{"intermediate_size": 1024, "hidden_act": "squared_relu", "norm": "rmsnorm", "positions": "rope", "qk_norm": true, "bias": "all", "init_std_o": 0.0, "learning_rate": 0.00394, "beta1": 0.95, "warmup_steps": 117}
Each number is 128 + 24 x the weight over its row's rms, rounded and kept within 0 to 255. Layers, rows and columns count from 0. Numbers have three digits each. The size before them is the row's rms in percent of the matrix's.

# layer 5 MLP down (transposed), 1024x256, rms 0.16, rows 682-731, columns 128-191
095:159133090135136129111097088110100162106192154133080152125147110124125097133112122156153117105161158132135106106109142171166134152141088119122179098166168105109153161162065131117184123114117146
096:153108114103122149159067123147122101111154146138143111099117124133102154076140096119150123103130128120116178112134133155092109154137102134124147118116134127137121174105160117174145133139150125
096:134157130136173129132115127156118084134145133115172098133123128112123139159150091121110075096140098104108118104142105165127124108081145145119135137120107162162088096123118093106127140187124142
107:072139022126112170130137117111122111135132119119135133121157096134134123137146104119111080130127150102116127155144123133138082107155140139083138136146148124087115106128154103109107123119156117
109:129079147152126128169118120081094154110121099122127117114131189094162120105114120169130126051104109133150155161134164138146125122177102124135131160126137096136166118190118117119153137161091145
100:127142173106114132133097086104134081127141134146125113159131154166143106150103183140125154151109128118107155125119089090149152125145142128155119139103120153152115109083098130089136132151136105
109:166120100131131108136149156152169093137126183126107142098157107141103147105154147185140115105154138118126120151101167112146131181139131091172130125112120152112119120124155110115113137121132146
104:147117179134195132127100107162123096113147129118142135107102132106134125105149119100134101159167118116095129117139152121105121125143180137128126064153098073115140130111087112142158138113118152
110:101110142148143140135166131139140088083107106102104102103110173081120127134163111130123166145132156132114106126090127181167109124145077113093125144159114125132148098060120122098113146121130097
106:148103123144141133112136090137143196129112114115164158118110127136132174129130099116129144109148162137131148146119148122146146084134136073104107112139104120121121157094136110134123153143160127
102:083141121148093131161119133135099088127110087147115116175147141102155123115125148129109144119148133090120120131133118150087135138138131126106094107159124165131101117117051136133122096146140162
109:171078107137130087129139149108172134112112146141102140111116120078120139092134138114148090113146113139125132128150143155082119129095109133115097101108099171144120112162129092112116112146134106
101:102123152158152124106116087119139128126143102129148127097111186123121103144183138173152131108122119147090132120154106145141110128146152089126107149092140144126107118120122119180114120098095121
099:119157103169103122105126137107122139144137107128099134145136148143142154173120161159158126137092160149148077134114148154160146180079154128104119116131170143142144109155120125087122165132141158
089:160153125154143061115136130161093135104137116099122127103126145155096136121156166151110125156098133096096128132122135158113141124086118126154117114167126106183125106146115153131124153162116111
098:132126089106185158115144100104123149192146123140152155092153147128129145131125150145124149119109113058128109131093126128128146159124156123142197150072096168139135115172147107131175118096112096
098:131104144156153158144139134145112136106087148138111134125156071135146137091091176112132140114112165054110093167115155086135133111170142151148137125158126090135107125153107161125149137101135141
109:119112143117138129088168159098106166119125137109158116104123157149129093101163142141133188148080142115102136121159119140156126119086159100124102118126120094133193128131153127122142115128117095
098:187139098112150138124118125159130125122111072170130101161122091117130144183137106154140142167109134123163123133129116152143140080089115141125128124111154143114097178129148146113145126160126075
107:075090142098107124118135163133117137091085089130140138163119136144122149121129130120159131137112153095144137129106127112142085076151148155134087144141139127129114178136104143123157146099140131
092:161184103136075119099127165132121179157153162130083157124104125120133094141124114136137145140122141113151083137115135113168167110117160121183097154150141125137072128113168146150109165135137097
106:068150103105147140120138127086093063108130146108140158151113136136101145130157130117148104143181160101136130180137093111132136147149143144105165100157132136109085151111163169107124106150089133
003:133119080108153153133077139129141157085134146152139110115130142136099177151153172143137152093150141105128126144111162174164136113158103120132103128120151111120090148154101134138133140179113081
104:158143123133142131119162101105132136069103138137110153097112108143158173126096129120104128064109142131159132118132152094108124133195131138115166139085136130116100152117138113174093095149116134
103:146124113095122113144165114140116145164138123139150182118112139124118123092142151136095111160155127167156105140099154177115095149140127116101139140136166116092125148138128124130183132197120136
111:126137116108130120107148142143114186107121118146126141133090146095091142117134095140139103110137126127145159099128101126197109087162114107112141144122113123109102117122085092087179131156108125
090:109108166112121096090127173157142093134121182115103147119104100112108136119122149118104132121112139082149160123139150154146114076125124102144145122118176177118126128111137110137154116124108131
107:156110098169181123121115130101135149188110130142156106111070108134119120109118113122097132110147142112128124096105153101135077089133099100121127128165147151127124102119100142116109131118101114
107:118136094152143117126168142085094141145080100125138120164074181114100134118141140118161108166099094127109110091124082133110094153133096140104076132157179119155139142111142098170135092123104125
095:099110183131113110105130127109164151138125151128070125134147164110149100092129098133106156181051125171159166108140128125155097177125154103115147132126108134164140136132097096151126115119113112
016:156146112138118139156143120119057086098119136125137123140105095088132103107148145130111126099120129123144160131122126142113108126110139120131130104125162157120131124131101125178128119123145121
092:099119108144121150158168130123121103121106108111113128115129122119076130127134149151139128114103137133104109135102127112129136141149111139144111115131152106119112127110157101099176094153120089
092:149088142136084150185140120135106096117106151179141093162152126139121143119121093124136134123108079087124139087101111172169120138102147114125118111123156112107135115105112182105148126122150112
089:109105202063146128139124105119142083142115089125100132115178167151115118152145136136120162157144114050081167132118099128192125133130111126143124137166130133097097120120085123162118091124084117
097:118162121142146109123170134124115148078064139198152101130144162113095110137151164140138123129175151109130115140111108180137109150146110162131143099096143133129152140147121131120143089098147128
102:191149116123141120133151105130122147148148130123115135123116110143103104158133166157161147115106110139123123163125106123127161096116095112133092096136159144105114136121141139169152141128101111
101:152125131144074124138146156121125144113134121138126131180093161152138108095158129140133147157150115149117108143129153116139154114108082154155152121116142107130148117076154165141125167100141092
104:104142097137130164146100111079155088097090149090129134101127159105118155128124131135148120153115102133144108102146169143136151135157143164123172123073093144137168157128109128136125107105112155
107:086139126163118134181128144127162114134112146181110131113125082145136115146134161134117185111124140128122129132101089150143134122133097152110133137114146157088098090107142117171117141126127123
095:139120153180124141135158148135134111116107121142138106081156121101130115110141143118090122096126152106073154141087115124116078104103146136136156101142149127167071144120168106151103094105086101
089:131181158122073102104134146136087134127105151137087101130118106162102099197097145137119128153094102115098167134124111130115147113143103102146111107120134184161136132110128127153125093127092132
097:137168125140125119093123121122132112177158144114126094142125120146134132151162109164151152119105143102141122118144095170148145133144132108103112116111126129149153086105175140127107132136108093
115:139103141101119151117135095097132114175133135056073188096164136137131095140124113133093108141159138166170086140107111108159143124155109135101126147129110103115087145130124087129174093139135169
109:126137105159156113155076139140084164102135136135139153133093117115136149131134148165131132165166090109112118104121170083163115140190108141139185161144122125174124128119119136156130096153131118
093:112146121149146146148128127093165137127142138134083127122138131137103148133164119079103115122117133122125108137112160154091124162128167091133112082086110136135127168108131098110197115137085124
088:127170152156145131137113124099152101154182103172083113137149163126114141100123167125129111129136113126127142154101090137109140103125135137120139120122143135119139134148097132102134108107105144
108:117144106144174104105134159127130148163088121153161115109130120148136164132135124150116186082156101132158122112134154112144119168102148168155104108137102123082144155152167132111104139151131185
107:197140123087128149119114073108131126155098131134132156107144175119116131140119142135118144125129125135076127131129115107158116075161109134129190139175173117113120134127139128169149134131140114
100:166147151104103110119103150148097169120084145123130100076119112150119138156113079141114125134122128126139145101139137100183153122116113169103136115149098136120113149113091126181149162145134130
102:172073104148132118142086129119090163125134112132113120149153177138143097109113092163096163160127132136134113088078121108100136171146099152140126120121170130134109138114113141159093076143109109
# layer 5 MLP up, 1024x256, rms 0.164, rows 683-732, columns 128-191
092:113112103109117088106122177075129133123132158117110107153114140147132176110148105141161117143134117134092168148193091150169155133141141129141132168099109101130147153138132095139164133118139098
095:134102104132158131132158132137125058118139155128159112137124141121160116114149140134163152165147111143077133116159129118135137111116127121115134211118102136129081123143113098144121109169143195
105:118148120125152157133097177129169105087139139130128150178105169123129121115153143119131135120082113174121144128169156104145158136122145113145091210178116130153131114162171169141128122110137173
114:154131174116151135124139170124099116157099126134151080118150149133144121133094142135137132126142106110103121105141100087139119139119138122135120104080062127099154108180117108086143146098135069
097:180116127106101148157146080124092109095124087111103120123120134128112124162111137146126116115163125108111129126136118116125099096144106117159122087119123094099162158126125108133135138146132156
099:129107087101107091156086128112116151137120105127090124166068102142142111128134154182083085129117146089134130119124094159119103114161135097113154184118091125144220131112132134159137132134154113
101:123127173157133138077136174119144124133103134134127163134139172156143132133153095108129114086156153125152132108134140078140105100129142157106139131093118164084133120152138124110097156171123157
109:132089118150134162137126139173106169159129144180089113165103122102126152138067141113090139133124072150091078163176112155135100139143109124114124108138150146090104103115139158132138136179121116
112:124105098131149120159149167110124159116121132127125114131160126081172126114093160102177185066108113153155101135140139142117122120117146149105164096151142149141119129158145140118133158138125139
105:099119110131116151111135164088152141103137142136116111126147149105161096136131115158126100113136124114123106114117110113140132103135127091093143109146125122064105119143133152130142118137154159
111:150131138140145128146135132149114148170132153106103125158159125112119072125160133103143121116122120141174140094147134166133140133165173090103093114158122142161108110158129095121130118133150112
103:155125127105123168139131149127141156096124087121127133129099141166177136137078123158124143090133152113199142155136096114129125135121106127134122129107097123120130134139143151111127161093138137
098:084171124158127108103099123120117114113140093144142132136114141115126126120108112169130074121149156120154144124083146106118170139108094158148142145138124107100122160107126158134159109142142147
088:128118126137148177136158160128106123062124161180132069118163065110154122149117094132128131138129115163116108143132116088172156104105148108162163133148148125124088118139113132149128134092089115
097:166154134098127147119123142075149093105164173135153133176107124150078142146111111091156141074065163179143128091182113096131122100167151100109123134177117103136144147140102094107093119139183147
099:126081142119127106103127135138135103105117140151155131122132088102117104116134180103104147121147118142188072189121147127153102121119144157132141127119137101152100109118179087125143142130112140
106:146120181131124094097129178120106136140141094112130099083133162142120112115129103134169111130127129109128115127118125134148136069167153121147138154155104153124115152143083176088107151073135107
101:123100151131114153114116164116146152156131137148105147132137170161134154149154097096147132152126157126130124116139137112145106127104162113107105102147135106120166102136157140123101174094098144
112:148146124097115135124134153087113147129100121142141114146117132149145115101122124171098150148154115140156127169159112158116148148149133105162201109089105147105122143146166091068145134095093141
102:147160136119099130125140104106135123158107113104134143167090167080137137151086102111124091126122158090134152160123161152097170159147146073147172126148156131120130142129176073150160098113111163
101:120120140134139137110154191135164078180125135170155101147140134126116104135142144133144122094151164125105108146171151116088146119125143108130086132112058125145118104145130126162133087114159167
035:153124173136056146107128137120119161153117111141127076130130130138111109136121135108112149112139119153145107151114129090100119124112130096141133125195095109121137079138132103117110129087161137
106:128103127142142148172130120124105133110137105110105127158130127118121100146136100150158144129096111145110107080166131155120167107139137135130107142125141152130122111130137139074095119092156112
097:112104131093100117152148120153145147088128112123129119098121103147132157137140120126107091123142112133110112172134124098115156108117087143156104159149120103104122148085099081126159139122137163
110:124130127158143105141127091132141117175088145129106131122132073100120148100101144115122148168127123127139133093134174085102173113147180097182118150080152105124094153109144105128123104126104148
093:151154154115173142082128132116136172144144091139168154126176151115086088115140105100169121150127105143137120186110110135157118137158149086073116124128131088120132097117140159121116124113137141
106:113124203164114109065184171160137117128108117148166110109136135121121162131102136150116118189144147134171127103135157103165150154162121134119134070141109147113111108116145129137092147157137093
108:112110134123106097102107119131147101163110126136126123125155129144149100134152145126132096153160124122153132116158092118124118108132148149108106131164105133094132100145141129135124122134173158
098:127107174145150117130149129104159125134144147169132107136111116139160134097157119146147123161105112144094088091158163136091089165117123110138134147155115123142120135186130106148113098162169162
025:117093130126100105135091160138128132148147137136146121144137131156118148115107169168140104158156086152157088131136145115090108135171147068195125148165109121140142124122138090123085088138150125
098:122115163131117121129163140132120134118106129152076124114144065093140087147138169124111117129108142115127119148146137114120132128102102163117150075122161144141127118136079136076110105163141172
093:137126131085074082102135143144093116120126152162137084085156102108135162179123112157109114127122060084073131125111155137115135118123152112120131143165133142145122118127106148122134107131126157
098:145126109130099165106163105131108177118097114134170123142145114149102090123137157149157090150091100143127106174157124138082134085110112120148120098126154093100129117115097152122151153120196121
100:099155115090120163085077120083107117140184144101136174155113129143132124175152151154110120090099141130125142118118157105123157101139139076160109081132141122168163127164122105115124175152106130
102:120142173148144115123069156124102131125116120147119127145140114111108109091131093098184140109099160131146113187136130162120149184120130132125131119141146101128122106121147105123112104093150126
102:138116165128117128081083133124093107124131127184111119160132139128106110188116115149159100088108148113123182140140137072106148120099139160097162150152088129151120082101165113073095148128141085
105:121135165138159119163123095114117128152106143189167146135146144099158145127122143130162120100100117120155126112141140112089135119121111119135077130157144152154134150140151098090137118141126131
105:145133130106144138121138159163148155136123082151110123142140130148150131159113124140141130172112118085114126122117120127123117152176097159131118125142140161124136098176165111110111050102115158
096:106087088089129142155188100118125150082125169144133131132120134125112143135140159086146115142107101157139098120148145090120144112140167100112149122129165131116140142153148113134107141126136143
097:115107127101103133107104143112133098148127144158136107090148102104114078157154137085165112105150110149171121096098164153149163136104155093135120132149113158149134147160141123103154143125139176
097:139153162089079179126106132133142145121107127138145096152078141116148155137125104104140081151121132114134148119159125126114128128106099123120126131124134146150099121107095120129104153105131099
114:133096135155158143126144147120141135146098154134118148104144123063124108102121098152122142138125130119139153126128108156170172115120098124173114145113112180126142192131138113127159132144100125
109:129125094113129147124114117136098172138126130123155106156123053127119123101123148157135127140108163124113101115080125100126126113129127127120145118095119153148182138132129159155143079145077128
089:049084139122111138163124110113137123119148138145112137106160097155143142157093127138130053142155171080117129085092139137112102126130146093158171122121110127113149138129104107156159133148099068
090:117141105123109115103145127104121093081171144175109125152108145125130124129069118149102155139121142131184136148157143118120184157128153117135110097091132124118127097122120097122118102135126058
107:124103143098112105124167078145142154124107183092135135118120149114116144093114131154137099119078136140133130090133139104187098145140139117131127068143129099139146117096081114105101113120149106
102:076086130143168134110130111139182136097144140118181086154147152156166103124105158134096133133127117128138146114132111129125106084119094099124144140114151114167144147069128147145125151126173114
102:139179130103095110117126120174109145130093122123144117120144114132210117128081136156108095095082135155119158140145163121067117134160125144158180160136156109086099136125121078092142125111109143
103:160088132132101128144100090138141127121128103132159177114122134168128137118141167134119099134091124092200152068137138100120146081111147096134116141115125149140133130079112119119100131101130141
107:127107166068120108105125128130074133146109134117117135138160136150077131121129132130088113134134141136145132132128110168075121085127170132143136124122153092091152122100099134120123114112144160